config.toml
n_kv_head = 3
head_dim = 32
norm = "layernorm"
positions = "rope"
qk_norm = false
init = "normal"
init_std_o = 0.0
optimizer = "adamw"
lr_head = 0.0137
decay_shape = "linear"
dataset = "wikipedia_en"
Each number is 500 + 50 x the weight over its row's rms, rounded and kept within 0 to 999. Layers, rows and columns count from 0. Numbers have three digits each. The size before them is the row's rms in percent of the matrix's.

# layer 3 MLP up, 384x96, rms 0.0228, rows 105-177, columns 0-95
341:516572500526513528489430447460589626479442498596428435441482483524476502511468515467486504400490466524435466511547503522514472502486495512567576580350471527533503516498447543488599460458609561474515487449606533480444531523492461428488572467470539536482467563500451443490580595509453532437
024:512592555488605474496453466449453520484517488462444461500505546487375524427516483510581542465484469509433488518573482523460490490434488520596549429652473520549514484387525520601458446518510449444517515492529496515443518491499516459462438431604488522533432459497391479491513487524506447633
021:443504491532410558496481578471495586547455481511542512528477444534634547517498510508499423510466524490536574534454624513513479440551502489554482596460555487489500491412449496506558454483541427570537571550492507461545497501548409503490552567404554509459566549542493576520471620565503502391
021:391473492513590547464451520479378598411487439519462477457463486510465526468529480386579516436422511493481511545553510455550483486469502562565580388565529526477482466386533531585489506527544494431556499487615472489416466502460524501513499487537513509481466509546411485491524518474511393426
024:518646528495528517620548495467516616566508564524600457531493513496402527477509514500546482460531447549493499500493595515520523543565613499557539589538544507565490523501477562530521473570563461532563602483505490517429517525617432506473543487475508518523540553500564529475491638505507490488
020:427487495481422505567521541491459473625517515433475494523493443465586540470494529556485513588482526443578533526480532504535492398501544556533455530597485444485538451350484568524528423476448422575472578512450504524551542466482469530449559434393456516566482506534508536382476553493554511502
025:476526504553559507512459568508428507574507469493531476509504475524592551468522499519562478476489531477548617553610512528537475448475558594539520479556545482494549483473552495611533516524528359563538547516579534511591512554625537506486541521661483544565496444545442532478539505523550484505
029:503516537532554508475476569528416491496528525491516486523525500529690549501518496605564513571482577481594552545546508540575513469526559560545549465568588507497515471483554487566485515504510442561539481533638530556568511507474521535523555538544530546528458499558460537481516452584551492639
220:436605570547476502494436441484571560461438496545460451434433447515512573556483563505546446409543443497476443448484532479466491552535455498511538511474552407454501472567453549576543401486593493480485478413563463552468486590423484480510598503533538526510440569495401416431487524513498457503
024:416391445542522590521457615553446517486514470525534518516468485551581559501566508488568506486456550470614564560526551507590474506509525526541525457527637563460470480466534532555508516494546538527596464500617504524589482509473492475567498559441482520482539585500498545526491529554535433402
022:369550531419472447478471418465477509425443498428362486512450476484510505513467504545448494624439535500434472523466474495434504448466455476492448485468365497513492490373444492490464412485497455471422461510398488458435494505441474491475484487518532509513422469465385461490435489560507510534
026:477529578506494514389412474443545530447417486521504492476529459496430533511494504535630454487473500500399463544495527548306517476485393516583508505478470457480461486408438453548486434508522539436520445554487495477417449464403466459507511552472516460430530491460403496463515521504460494461
023:482395493517446536369443583531410429451472423457427510497515475524657532523494494511451509506469567457576536490429499525542477500531489534502530430491600467473486470541542448520487512426501437518512434510638489561545489493375537517554532517449501525447452541543430529527510460496544450514
028:462474504506510477504400512475516516454453517486520467482485445495391566480485512401634435411453474491479520524608501520354438477445474469517458490437493568435450484481457518512488470496556447508551465445516500491422468495480485384499507488531439487494522494423438464427520551481451452337
027:517525558505660547676536495532526556530527484508685524460471518549438541489576504456545529490519489525421482521610555508550485555507521524557460471518437540495513482490499546490517497532531610481484566501478540465473502516602502475501467493619488478573522432512513457518479531464501512539
020:515494556496498508575429494543557494497490537446532491447415432492478574480486534571608454500503493470424478596614588492415458417507492478535434552404432476400504476539410493494507423511544443533444532497457506481432506447444514385512537489520505493550577469417470454398511522517478522527
023:426439442534564590658492584538496544501532462500537526530479487561538500490563508392451484439488499514608551474488487456600430535511518497494512488449648542475520522563535519538534547515513512540564485462539504522511494569598492516530497506561442529505500524524521577594468525482548422390
028:461593519529547486642497497503527658542512565495539480515474480483552553476493533500605477552490491509491490531597608482571498504532576535565528541554511531477520485431469579554541432537539499558533619517513497487454522476568485488480566498572515541576526542523489523421487627559534508543
025:427580529520604543443520477469473638544456471482515460540509481559486534483519531506601473462510512527588490524502561525495503528533525529570572537548586518509507499487490548625527432539540468516617532489543524540524499531545440524553577538616556553522411560568385540538489526564501466489
023:557513588523607521510476492588463479507569552461545492509554562544463583478569556439590478508513534506528493533612459512521440499412541547552531432618521608511543489451516559563456496523509494532541453493443569536451511564526498470507467482608483475585439456496429469569524423519519490585
309:552580441543567556457484425567560485489444510595479468537443447487443431466472537535548502467482442549509466521509432487467498532449580477428397572388506509496510552531466492447501474579559468437505479450536482525565472533511478417440549501548620523577563476508531519493607521526527378470
020:449453461518545485609546527453407475544502448495468485507459482462467466452503489335486550525462497486571537533459481468575507456526531582477564497541568501525494516480601541566508519485484412537561566482567500485558530523623487543523530465548428517487443531497585590488502555469546449360
024:454529494489565531423483510472425513465489477458421466498523497527485521472525478389402394441441476494540496451409435505375447502465464489512456470434608500478492502487508461561471506496512428503583449473450507514458476580545476445507487498543526496472398476524416489619459463471473404370
024:512483541465417461386446475458575454431436476461397540453542468477481488502439470537442462510494504457446470516487511539363480456472407442502439499394410499474487484467440426447487439441483491474419431550382499450461480457393516464470464489509508461458525453429432454512491472477437546513
027:411490522501408462553421558397512517522438421526483493496444454487636495500462463528512447534490541482443482511478588518385537464572426533533454573443468419464501483376440468445534451471462405509466591558495470448544535427509499529503521541465543519490534518526467551438447589541502488494
030:522566551527591492533405518468488616471467533525535474522532470518443579497511504467579467435462463512517470491575558551334487548518524455606496525460549618493440529525423537569495484485563433541619513450579510484424484530503469423513505502534511523490512522457459530509511587535451435464
030:418451457536481489481357579454458488434458415525385479515448464526608514494505482440507453410445536472478528525479558534364472468497434493504452497401583485477452499503477459504500496461527398523544523477584486482538471523529529427518485546496505518457499497482437496516475533530490389366
024:569522580551504510415454488494503446549477522559491479530498500524440471524493531527650467457595540519532487485489460507310525444528445466485598569476569442479521527567496443553518484564499386524492481507560534543524523526475470538560551556512527516500459510502435545537566392572438542530
021:434496515502392502509498477511451496596501508456379514487507474453555505461495528497509460563483494465509533559517481465531513369443451563499572526603400476524551479299476554599542428520479434500425540530413516463516532493507491504430538458463494514547454483525505538415521525556533496488
027:423456474571534526482370599508441517486510448523488495538477473557661542502529487523561489454440557480574575524528525562510486484507477540543502474513628485473489470460538475562520506470534417541573499524653511507603500522535521490538526600575507546488498511527448533490511511593542437475
027:497609606516622485522485428438573613472447560530570490524492465499464524536497515552626488539476495544466470542521585568418567574573499518579481568470497538501476518497459525550520443529578577480577519531514489491449498509502462514529560572556579513467519561477470505502504631548498512523
022:492466482540511467482460585456406472481511513517408471501519512483634487452508492582525572443429557467596557508527535518503493422496543562505538455538607510507489470512576488578453535461478382575578459490679495540585504485447536545523544495470470546472491501509536509449550448529549456516
018:526519598484507512459497480530575491514489569460562546475525446531492557520500517607566420627500507482467463584589544548428479442464499496544434566445361510473527499429435505499495436524537508560484473560354547477505499463503502434507516563535541448557535451466448499465484458570453586537
263:497619528549506507505439485448554641432437512579454464493464457491509547513467508467543445425548447530506473431578569486499468535521498427557534559400519512468487516561441562558553424481579444521523496425580481502436488530472476480490599475507558569517522583463401415497545559538478483518
021:455578527459575442553439385456440534433472503418395431512426494483402508490488499413568487542431503528402492555458459472485528472461464537543484450559484473493480477382510470519457426529517416433493505542471469470387490503476469498509501486621548514485427479491412416484497544506543469510
025:489567610513591535467541397506540602531440448479558499471495464534379557534560506416512425487524451556437426454460551527389502558527483447558548524484482512530484516449438521567518425534551536439499562517437515479387481558508463478533532514511587476472435504522474454609485525508463486462
054:546595552538602491561443469454559688474464522536488493507508473497473562501489505420585474417527447535502460498599548525494491549522502459577556544445526594498496518520439555569541492501570496501552513440558509474396510533491482447535549522584570546501517538494452478520537614551463471510
198:504626480534607485613450484477570523418444526578628480579431485489476451462473472455548486521572464565469451439531479511362532574515505457518456571398466607520473536561468546450484467512486519481495531447523511530456476493560500483473534449553501574464560522436513487516576522509477511528
024:490505434493428513511461565467495534460490468498482480514522486489481520511486469349418436419497471513518463393376484498450466561519482453521465522412627506467447512489461472463500501461492489493561477471497467469385470497481424477506472514369473499407513549506500536576447597449471432382
022:510558627499531528464540421444546552521440450532598499458490474507398549543530466462560471535542477559375420488425541529444558554543453505552541536520417467524469490382452501495514419540535566394466558569444501465456514486494446534531509545458592449458484504525490474553482569487453532525
024:474488555485477508526547488526481482558487545503446528487466493471539509490507526594574539653533541479504515576579540471649541437496520576475562517607376519557544479419519553501501480551498498524409556552445510512630543469523537529474539461499523497584503496501519512420522490526543570596
293:465580470542463521560438481497576602465451463541526445448423454518530513547475514528489477437522392496485463482452488490504476551446501526445496581428475459456522461464432541540605438466631525498476509425588514502462535587457497498485592525532588577521464550473442445411524604507455467462
024:423566552495559486395368486404451503441419471510482468454518484527389556494526460476587486411445481530409495508501514527347493477464459553546483465467463484508435505480459457568447481516547391477537462511515487474439460537540491450511470530601502480472455444456422522478490509497468438427
320:536472498506478530502419420446565594485467531509475447479488512515499546562447523525518512467474492499477396492546523517544461593579487519550525551521516521463467504330436547551577454458534530519519522460608484510487600533428501412466585573536441527493403543412525558481463467464431458431
036:468517486541553536620483533492485630487503500558508471540451489522617547497537516444547467481478519517558526541520615486596507541552555521559532542492643557471487518521507544560537523512559509547611559495582489485496513530562466497554554546496552541495538593521532539529481627576537444464
029:601555567576534480429499496526517514560495550551531482523541485524530583532504518617660516499538507524556501553604528582415535488547549509585593534528587484508508516536492485597516450538542442567521526542603541561528525492471506501527575545521558519520522511525502528490586492554477545584
023:443593508456499455537463538394498523533454492446479493509568494487522523503473499573472521508453492499476474399472556558329509489492519465535403544419405545507460517497363512523452459471488412548550554503451488452446474492512466465425473482412460494482436482483427585484422598488471455525
024:575485482555410507496495591539532443582526520510499520548565486484677522544499517597473559535518509488590540586478493566560527476566514541486517562488615482506503515583509457506533510475489480600489510561537512539567542482499504532507557541418522507457579547514634557504540579504529550463
027:382398412543465499490405601522434472507506464461474502547503481527550477476508502444431462411426499466594560451467433515393446454483473465489449474448594462461487502478505488546500478435502392556564449474576495486501460536502472459477481526452408520463481516464460550521517481511530401377
091:485578531543562473494418459452565674411443547536422468491489449481444550503470518445560443409499454526524457485572533513461475546517505436557536524429568549480484500518439546567537450497563459493540490439562482497373505521456488460516564497558567544476508567491411448491541578546471457501
020:493451533524450463484480475536474431582455490466451522416481418464503528496494508532472463565457501479461498606565571468409499331475486495485503518501361444482507499418431491530489433487488364568370518537440523437492502462461517446459518478452503469528542444450527491439562477494466555479
028:441504484540496536417457522481470554489455430480441480499517449521478543480528503370465383375463467497562523486486500508409447447486467478539542495441616491480488501433497488616522463506543440475564487472535506497421462567515472451500528524512506505442436504531419502580502521489487409325
023:451543448510510461536530471486433502571501465470454417507442512461414454414496512378467437404483457488513545444493470441472467447465545510476541499543542432495527502464548551605516432518503342516545594443504499505490517540626484500451515413529441530527402480547457519478496481488545421427
028:427462392492368510506445596443427475496516453505380482532513498469632470463484473480412510454435518462548599558406512494533501417489456542496474512505605460485473495463522462525512530457484424521547514499538458479574500506542486505470474514440466527435533531502545555490481580500539408384
031:558470537559573521572561517582545568558530569554583539505501457519561528505529516560580473547536521504623525555643557482609484496531571473522578531526551542495539516566552546533541488505520546581526511505565543546613527506520507511538568502599537515553539531511536539498561453547504560545
021:415604539429487501477483470463456529497484511407341491548534537475583507498488542637421525589508532513497433505468494525414541460504435477503509542483469556527507493396431514534463436529473448475457467480464499468455491494369456515496525530411544551492441510522422515524449516574489484595
025:570520471515594499587465561502552460463533556539615505548487544545554476505504478657564528486537503514506518513511456509463503594555529498508434488441592555500500514691527471419488596492473558522571461503551512546527507515560523495532479534582475513530563498470561532499468457501530498600
021:548554548540507493331522494489523494512496494505508496535563447515588539519477503609583490544530535485620548551528422578467531469561509573589555471537655470465517475534573462541515462480519501502566424563580547569477496481491462527512616519519526527475438533552447509477533468516527529517
024:475611543445545425474489435413466435476496542441444461554498499463488467510481485647481526619464539502457439473403434554332553491496486499520396508476451426520501512488496467481432466496470410490497468504443501522495496492457476518485492513544522499508425446485413497452462452483511515624
024:531528532514596502554561483529450527526528581507530474527463520484500488467478529509642543579495523492556522564537467458661511493515607560521632478628500491510555495501566566557532513556517479540547535495558498562504544494499525573516551457588482511564476540525474551452553470481560528603
024:539539519520462478394436519418511515471429477532459486509536494485613491520468495539449442447485543517515488452387598534358521491559464446542503548424598457508462512516442427489469496462477459504519460513573498473430453475389429516512540553359545508390493517522470570530483516517465487507
023:515496508517550482513447516487469444427517545505479467475470532484559462493496509620620644466466554482500539479566455516441493492499508550503547415490593498434503462550573497514479561553492451519511435464661504567481501455427571539518531455516423524520497464488538484388531423455542428589
021:549466547538527495562510547575469427591467475493563507450474474523568578519586511524434485490558537504542493479608616498434453473493565446460504535442440542515501531615467528520464534509486389612451533439529557494567515578562526449534506486506467489591529429472535511556504386539481515549
018:477506499460567469583540445506502527526546541475511500527496516478380411419443494487465457603435446462537531551481373444448525466487521481548500467612488505465538494394543537507540418482466488508510517528413511502464531490611472545398477383582403509565444481510429542460490473483512485524
347:568591483538511513491464479442546630441471541567495458504474464456467536481443482469554492419553425523456443453589511511436481535546558438568485571382500572513473517539461606491540400468598513515531518435524492493451518496457456515470550445470516536498536599456394455528568576501468498523
020:543515503545520514640505487554569440616495498553566496477428522506441530518559511588513514477561478533422493556528584508451508525541534484468496578487467519534507520581430519480516545532484477578437598511433520471494551544581503478517474501463501483565623494427676517490509536543501553560
021:479506484567489570574580572521529570591468493568655509494487437540537529516535523494493459426547512515558533459529632508552449506559576436510515595441553492497507505576465556485570493541544446586533597462527521519558501536617443511502562529469488491528581523535546549509495526476497513433
023:446393492541445573386501573532513524499483465529518537508491433528590502522495509498604492493499546448593594584525512479612481454518466578503564504516603440418524465482563488554588495505532540484536507552547498559593507495455537545535579563542544519456478582559442498497565521505525516419
371:466604528542527468481449433438614539547442481532482498557431502483566535521503502503554510453586453562450421403489523452498392550505509470530558485395531536463487486548437510574490469502584562487487551492517499529491595527479431407493571480500536484482566564512528579512501529452412414405
042:548590530516638508618507478479572672484504535539502517500496498500512551501521508440550480467515471527516469500588595503603502572538536491563531544459564609490504508525479570541534503524556606505557547458544507468411495518536486470520537520559559544516507552520496489543488636537487484529
029:447508496522498440403401532425413472476452514482386449485508461451578509460462489543588517458434546454518532524537492512420485394457472541515531449531529460451491455461513479576474481463489348524524434472610493507503493465375503479500555477512466539482470475494412499375546448511513456510
027:483544539476488452444397561408466458469471526511416504547484499495643532518485476697554585539466576495482510523493548536405522456515493502520460519437479502521466520534461477512458526500492402529530458498584476521523499487361538492524494550461526541487483503470427547446476479578525492608
019:450564604502503480482496432465494553594422446520428500477498425458515555515530508449535420614493540490497504546497560504411541434501415552544567561533475492493524501371495488593517411499507437473438534551433521439503507538544439517500587539512549526515404497546417507563516574571487554485
# layer 3 MLP down (transposed), 384x96, rms 0.015, rows 105-176, columns 0-95
369:464475446423530438522494514532480353574549467428530518571540475499553482523605500558517516566481587480496561495452441468483555467526499557458513441634516407477456453515467490468401489514376512506427520618530424547524514489494514542540443490544451495487543451514572547498443456537559503500
024:482424552532403493479433574481491492495456526572525410601500465468505414607383429523525456436489480578476507452471500474581569480594500450422480580474509495487487535604497484399589498491539575444483477521487511532533519502416413404505532527521526558456517518448494542456542475475490522514
020:543535498478513492496562466439557396493532512440494484471437524462502559526442490515473543611506402472395335518560578479447444485394457531538527501436478447528518548451414502484455462462440447583505468475580388535529491450507556511534521477414508452550501494479559538518521503443558450491
024:541528532536447531455421523440548451548492461536513381542487484551516457579541523516549462480527484577427522434498495511548536532534517459445527557447529549597535598626554504421603489453445518357471517466425492501566540441411485490491507531414548542473582500493510518504478418483522504517
021:506439579497436488432444550405583392468504509526465427510482389404497472474369465535553544497445488480421486488546544432526464461428477503521395446467456479427566513456472453484438500503484533510465433538539442561571508512516514434545523476473540497446473522490473520562579545390466441491
023:532462468467474463479566507542509450496526525518569494505434604521466475575432494471495502577489388450472493526486527444530462508514520531500481584430569367450427572592449455455544509457568530477558531562511507470488507474516567566584450545576542462444520420460575569618549570499536463495
025:525496505501473492532498585542530561532485472558547527616489597526497528559528492586552492552515449570504405514502490504557550506636572445467505571449539464537545541608481564382595474446452575411532536520489501520513515388458514558498435562513471532477510479453511590531532472544517491537
024:520438429485458472553535531581525509470478457546494484528441535505456486501562514491558475475511413561481381525507473492505489491555583421436599545455505455536510480603510599408560509454482485406436555436474482445487490355392516583469485555542423525477536482412516544498506449523501474508
187:554434439425473456506535580500434477523553556488505579552554583399510462428529368506474562536458512492533541550472469488496572473501571470517472586506448605508473594480527465496464515482429576489474518560488559420487531409563466488453426430485476501479584412538541583498530543491448515503
025:537575466464444491416520484408484511554528489420480407427475482593465526486521582451526470542530474536387394506492561489525519497405527470453629521434464493575571496543529502416479519414410459495386510456434484501511524466448497532455496513440507452531487467454531446517490423513426525466
019:570418493594518484523511484550562492508450500588552421486536531391522422552460435527539553428504434427505514445529531548579426509532431531483483579531504455494458536559529447464512569579551517636478520440566484517512440439483479438540536498515518512512533538525553550407558579431570526526
021:466508491580529509494479474526492345515491509475478485572463467437575469512367418467514470443464500473444463446510512499530503433415436460456484521541441544503481453449465520467468500468515395636442439456556432532494487535486430455457563488388488503577524611490523435458524461451528457510
023:494556438480492517546523470586515472494529498483479544426488519561473557513631571469499447502534465547447386532472536546494497467493590438493627517479469483582504468523524589453569505430439490418433511455425545424484535393417507577438505512483437492510532472447521513492441405588492505522
022:512629445519498489465520552392436533596522510499462415534524471518515565406483515515574478529526574510437406507502517479633574497460554483481470487506488479482621476483561495436430477450432524575422480490513495611504519515417462456484478561420519455538481474527491465522554455530417508447
026:542524492580493524432460505336365532550488446504439448501479504475519442456463498518443476551491557528506498530491419427628475517496447483488442572432552525494486564524589483454417464524514501499531419507560408627503454520463466423566517461445557539483510565506473509436509469479474499487
020:491546390570544465516577548402372492538527549491483512545549583539528523541414473483578539521525560480592420451489446491506546552476427466491521515591537467494466505515508511506375472478604456600508446527552454527519450581502469519489534494507560433525446544548527534466553431547423485512
023:509583487477453499391503479360480581521491414417439460398504533502459530443498522524482500604556498556392452572454555493522510484476547524465537494428459498536562476462572504426508453466387476426387515464449502556521477428436491489508438458495487435519489462506458478507473460461418548489
023:523397493527446493440487511431486414482496554547530447536453550481529437581362440542522516518472475453522486458512499407553449518495432513441398531491500431444458626594476427474454500488552516493520413541522431481535475539490492497561492507529618445431525476523542560575543530409502476520
026:487431523571462535405448527490548500440523495551483339543432490408549479615441439565535486494502440518432467485545536525622497476452561491423467570462435471531554503511506515471502534437431535474402456433528472541450467427417520506522442541527510519489535529449557506506573542424474496527
028:479457421527450507475497538424446628502466422544488473509522542480488500464461406518525495521536482550521488530507489473682543507526542501448519563470483504471492451556551503443498455448525500498435527491548499612543495479349479449526473560626519530461483503445449516374531490567469569486
293:496457523425461496437483607550481693493585532422495394529551568521542507521513483459480530459533622443544504435473501487616501481522465549494476409575431499457468469457582480434537504500498583459481545533497459482454502505544488507515518492482487511483433538501507455516410437497502600475
025:516456597393393504423510543536609507522547518529545457534490469580475501568541534554477501461509452509439583466508548512457524556504549520469513570450518432520527527503502489469598508480418544371472532473413555438504491467513561554480400537466519533491536441528507525668508522455471510523
024:495512501581490501465448500450560553498461419532448457522476497426520550501447488598550518529519490555451391537540548535602557468494594510437560514473438500540589487432559593440489480448468553452382508477564533610504477423404476474460465497525437507488533526456459532422547473469428555522
021:452531465573618487607512465555442469508453517495511624545501578480568532527448491486516476507528560474561458505493507539493531462510441507554531489574507510508462453412507534534467527549577470677559457527630518551470458534536473457501587532505438493544468573556510504429523496576533535558
028:532527504484502478534556416567551430474507621475545550513465578525515469603422532504419534490463425428513502421483494492402462468468452429530517524504554427528456598509431465542479505506569500487595450525491439462493447523635522503501528475412540484556555501558588548575507491461563466538
027:501512543551498500457485570423507435576538542500445419527504398468518544449446501575625484490520510577411438576527515481606561463438553497481511479459446482495633555445594533462437464512498530546417455512567474631499532495460481474506531539444510519542503534490449476488554499465429554477
025:514568489467429456487511458462545531579511559425502490515505469569461602507510550567505471470476442553457346429488532545534501466451512426528630488450509410572608522437502537429485448467397517490449448499457469507470501441473463468410469468378456462504505530484488487512526425515467551497
023:455460425466515479543640479681576492414480530515498524569564529451460521556505429581513532404476428484592541438527473531487520521502552521464544543580507508562454409483427568590484497463463488490490570430460499437475465501520529564467476518579452497524476536460534505493493550482507479561
026:534392493471471488490566500525550433482483524497598499556496585490469488563431406454455489516455400457487541466464520458506450526550486552449417576430540426452376529581432428410571491453515534466539552533493502427508520476483511555559436509569537486462526443462529554597497554444560505472
024:555581484448452491528564519530509527555515519485544498541477539574481558534562573544495457528495430557429354506511539519561517488508563447483647562455519449590586532542517603403550502458423526469454513471431469475502532414468513545435449533396475506542547517456539513564501457529502527500
022:509485568561480533498433533551548376510529528529508429551486424429618472500419469548523545393470517439436504455580555483503471492454438509469463484559453512484558517443524522525449518515506488632426415456560459512481488536561459465480524500414512506584521616554499507518556558408481479533
026:493475537425424461519502529591587493520531472514546499549462497590444558529569567484568432500536419527451473500471483539472553530540607450475575516434545445499574485540483533456629521455453500377472592507442530436485531422468570567471492533468447493470529482409509509581516430555478498466
023:468473409579613490530550493456388540504476492511494512558484582448567498487410442485541540504537531440564417512521493457528509510473461481470465474579478505455456451483511505502354501510583468642483446505646458565447441529506484488518518504548493467539431552515511481396558486461467515503
181:513403495462466475448482530576474411524561492426513523541495611474542489499550496531530563548445500507489502572449395514549578511503535516462424533597494502510554502462518466453438536568423566492445501591491541497516548446583502466533417492486453426472486403573540630477413505420502464510
023:506469540526397487470415539488588445503471473630549408532505490465528388578465440584486535427447470460476569320550496485521476527517461501443496597533476499527469551551465512469568537465516521496475499430428495502561473490473463476467510535452542547476570535499506590450487525416531489545
024:519470571587527581474430484442489458491572570552472493558520506403555471513406446579472516477428545524493516519553516451627519485412507566495435563469420519526510522453543521494416455516538526530502385456590458579511474485538519501542540447492532575539552560529483493397507539415507546551
029:434492564599472511448412525409465378540500531504468425539462408459534513514408515616559447482478534505420496489567479419599538471424521518423418515487452475461559560442530488427425451532458550554455459517516493561498518532556479489518484506413517495503539564502450506529515525406451531477
175:499454511524422612387498486570425646581536482455452492482533493559518547539513546487425503467466575414512513501490452499604435540496469505509514470572520439515543425423482489527503524554591488519519427613468475493449530530511441476535432548452496486547490437600476487497406532458496449491
025:485591499474527525462483471395555463505490496431394508395479389461482518416466538531471524577499518528402434576526574497454457404375519512529566440474386525501569500379523505508456470492468475521391459502510477609535511512505501444486551468433518502517511503510476463495495480453460498468
023:529504543548527560503444467523521385462543568546463520553504489420556440525438470533425545438424541441515575437570485440473451466403430523512464534496471544520461532479468498566418483512563488555542412450552411527523450562567514463499576463417562578542557572530525492437485512407543452517
026:542381469506481483508562472590534448472502494536586499539505586534524464597510436444475484434438434407572580414471471484485445560552460507457407557481588451483405515632438442473536524486556542465584542509495514394503501503516514553546485526540526466466496477529542531539482510482585475526
337:552431485432513464474562556458450371516567542459543587505583580429572512449546501464523556543454607506570519478466459478437591429506539500504512477558499562482458528512515441495411522520351580488478459564497502511503485464538456516522431392470460474528533438585532553484490476516476523512
025:549462523545484491485453510495532461523493496554468458603502430400568506474435438571571494417469469536450415432515490544552527467493526398502471492492447522519570469449539520442495479498464532479433447448554461607508469426394427384418523513395467573526511545472449491422533428463460495495
366:441544490427503436460646559513450520586510489449545510541543541467499438432524510513446555581505458517463589595474565465421475404470520494419497503547544470465540490570488489517403535464431552544436485569460486559540446496565409499504394427481509514594533446542539472550510500502520533506
029:534557543470413500406471533406621483535567524465540418467482462567469524570452528568550566529523442523413447441543556517453496527419490520478598495465441464561622594497524508486494476453454468466398486462449463504557514494533562521480497515420568464503548500496525526564512486401434518493
022:473438457458498451576542574618500435439487561553525580636487545464484485471500468559547431433468470566559460499525419416524496509526553478523478519545446461485456418524427575491443435460524496447489477432512473434429510463481539617466558558546449513499492500399507526466497464496523445591
027:519468553546512519476509500463522470516497535509458473521458372390525540467418491528548459518486490509445452603488533474561475456468527474523469471481502444424552591415558416476482517533568529552473416586653483660460470479479470410558559494505506498530490467527478476476594517450475527467
023:490557490403508480575615524588545390488528570438555678485534534558483605432550554460490491513480485509498469531521545516424456471488533525582555466531494429477496421393462566523512447471482488505486511506476528457464537497542544618467534514458443487536495490466506505596486489547531449523
027:544576514440480525475575534437537532560511471427510469457519501568466571431542551512525484578548485607402422620472617495578547503490589507478601520458499505521574488468530545412546512493398513506404521523477535530522568439476525547509460512512473487545478458463496468589503496535468600484
035:429513560557457535500410542536501360526540522522505456555469464485543483551383504610590458491498511522421478450556509449630575456493537565427421523546404492507595585494525520461498483513461557543430487498447562492512548522562493543509475521460489429501536536511447527555512536423479546514
020:512444477470542458551604542513463382526516554510576611614501593553531525519468452480524497483521453493581512445452428437471513603504471491513449555463572467453346495562432465463462432515581493496595535530559476449508499492542542603522552494514483508492443478488485518499514472515569525538
024:480565550516496525468481513412560522541517490488464466552484521472497562476445498587551497574508492617390394581511604487601577472487602531466532533451415517544575508454526562398534448440384521483411490471499503585536513431452500549494488482515463523527549501465487503529541484467478571526
027:489417566437409519446466561484584587466529513541537459575517494500432488579464431568516518515500450538463508492501525475543548531602534522431432563440485451466521536546464456452597487447446590375501500538444509457514509469461521535532408503595534504414529429443491562593516532450462519504
027:513566572394439455491502534498624449540491509433540471480485447549459572532478543493518507549509404507387436451495589554402504481498487481520602487423523444527567518469429483442609496449415494494466548536432522459538536480477473490442456513406492461484526444463518536627525477502483488451
025:472463404471531479459549518507389538431562471471493489551469667569490489544507505494507502521566512507535491542459412460469547625518518534439468510492519482493448426578480524517445480520507448475516567456490494377473491467495555677489403537578492430509464434516515507543475516524503495538
022:525407481618515505508539484536604423475440509537536426458494445396492493526459443496563488482473393447472556507530540538610399459482529528465509565472517430482448535499496452455526575524539503577444551492567514576498506457482501459575586471537512531515551583461560517478578587422546524489
020:513539470503444469501496458475423621476471391461411505426495491496513505448540601468504551487531581536546429544472464587485508472504527458523592399592493511531575428457571595590417519519544455564474530490489528556518464540511431445432524530507449475583453539542491483490507471594438481492
024:482479457475463462530471548623507527405491485533498528560405595448507442475557521486500456492493482536464448560522494501520486484503566464487537532512468471539480441506434612480552504442455474498453532414480504455457497388422505602437456648549431561506570481428570531564512535524531433573
021:477394516604492454540452537646558486486419469592505473531487452382527411507471446563538521389515441432525514497575496497510416507535539489455498525574533451458499500479504540513487554551564543596454533493563512509438470456530493463502501504545453531530499590505525550442591599458504493534
025:463400482480421509475501542569545442439455393565516439495526502533504432608511466521546506418539465479514572421524512461477490528599499490397458494539510510503426524646499472489546503471511516366474553481394540397511496491452504540489433552588502457454470453502504553555471503479495460523
022:471491494499498468537501453558600378460514530445461569484407421431475550465483497498516482533504416494404405560523512539397440461401550491528535453453456493482533467358426547527509478514482408558486533456546448521492512459524566520476609475474404504553522562450500478499526514477575477487
023:510503455475413461492491499562517552517473446526499502534511520562432490446585539460588413467526483505533534477459423522547514496627594466436524481497565448538546460601535518459573496469477506347502601472398508446499508439427524506511498581500471498445527501431485522564456434592446470456
024:514456410472527489532565471477451615511565539474454602536549549529437600431527486521573531514497430532563421570449410495541514544483582467539483511429519442473535447490533508451397441523541518484520504498594482571466439425485574522510481476546456496490412488463440461396523469556443549462
023:504431521473433481433491542489473509443447435529546374534468550464494385582414428501485527497549481521483584520485511456551538529589430539459442562508526477479399552590509474486573523508525481458537514492487512444522473504449436474543416574617515495460506404503492590582491578465518492566
393:447447513518451508443505524587467468530524442419471466535500575549546494498592515548513490534454578508533527591470445429616498474452434522488501450618515422470565461439550431536445555557450510480419466590484458504548534531534523485533479535552442457546421421512567585517414462479540433471
020:532465505404467446506563492455454494485522569453533605504580491521466543486374475459496547491449471482605488415491452473475457480415438491602475487493499450453473466440486448518372430511569479496534452521534433543521467561603544454475555452423521466502391505471433440429506474513458472468
017:499537453487552513485543486443457538493577474415403503473463528483486597452488515513502496625519473482482357580515499435515422516418533506561444456414493484502557516463470478498361440478422488491519471495594396562481474429524611533573448465486501439513423472497511467518533506493505457477
024:485603477458538516520542478589500462485541473474506497514494617575530519585579541482477487526529515496492442454499549529474572520533494527465578512555527534611490532587460562538575506396431503467501493465399510362475519502486489629462410544474514450505551449515570527590462458561522467523
382:475554566410479512476545521555509442512547551523544451525538606441520427481516458437482506534396535536459533517508485508661548451496523511375516463544433450521467475468515531490422575546465502543450490637507496533484461488518528470465499499532456516487543434571441487552434523437391538586
026:467511547604472502419412494330463456539505513495467386517416419467513466520397517588516489536503557515436475522536475448517524505421465531439440514491488496475568601463554463453438488535485510526461443520551491579512487579547464457534495465471562478451539555540461484539559531408422530487
027:487448482487427446538515551631559460487509478532537483579442509547492526567543508494570442481518401509472444456489458519484529522582584433431528550452549458502510490606459542440609522436454534419481601485449517415474532417440534567479462576488456490483515487421545537591530469549492464482
022:517453486563503448552532455612563450509484515487488472533519429456500514490471514504633498383535373462475398473480532576410490457517512443502621396541515404487599484455496469493500512546536515576452529513500503482467492457532458436418545480462446465530472540477541482456571467530463522415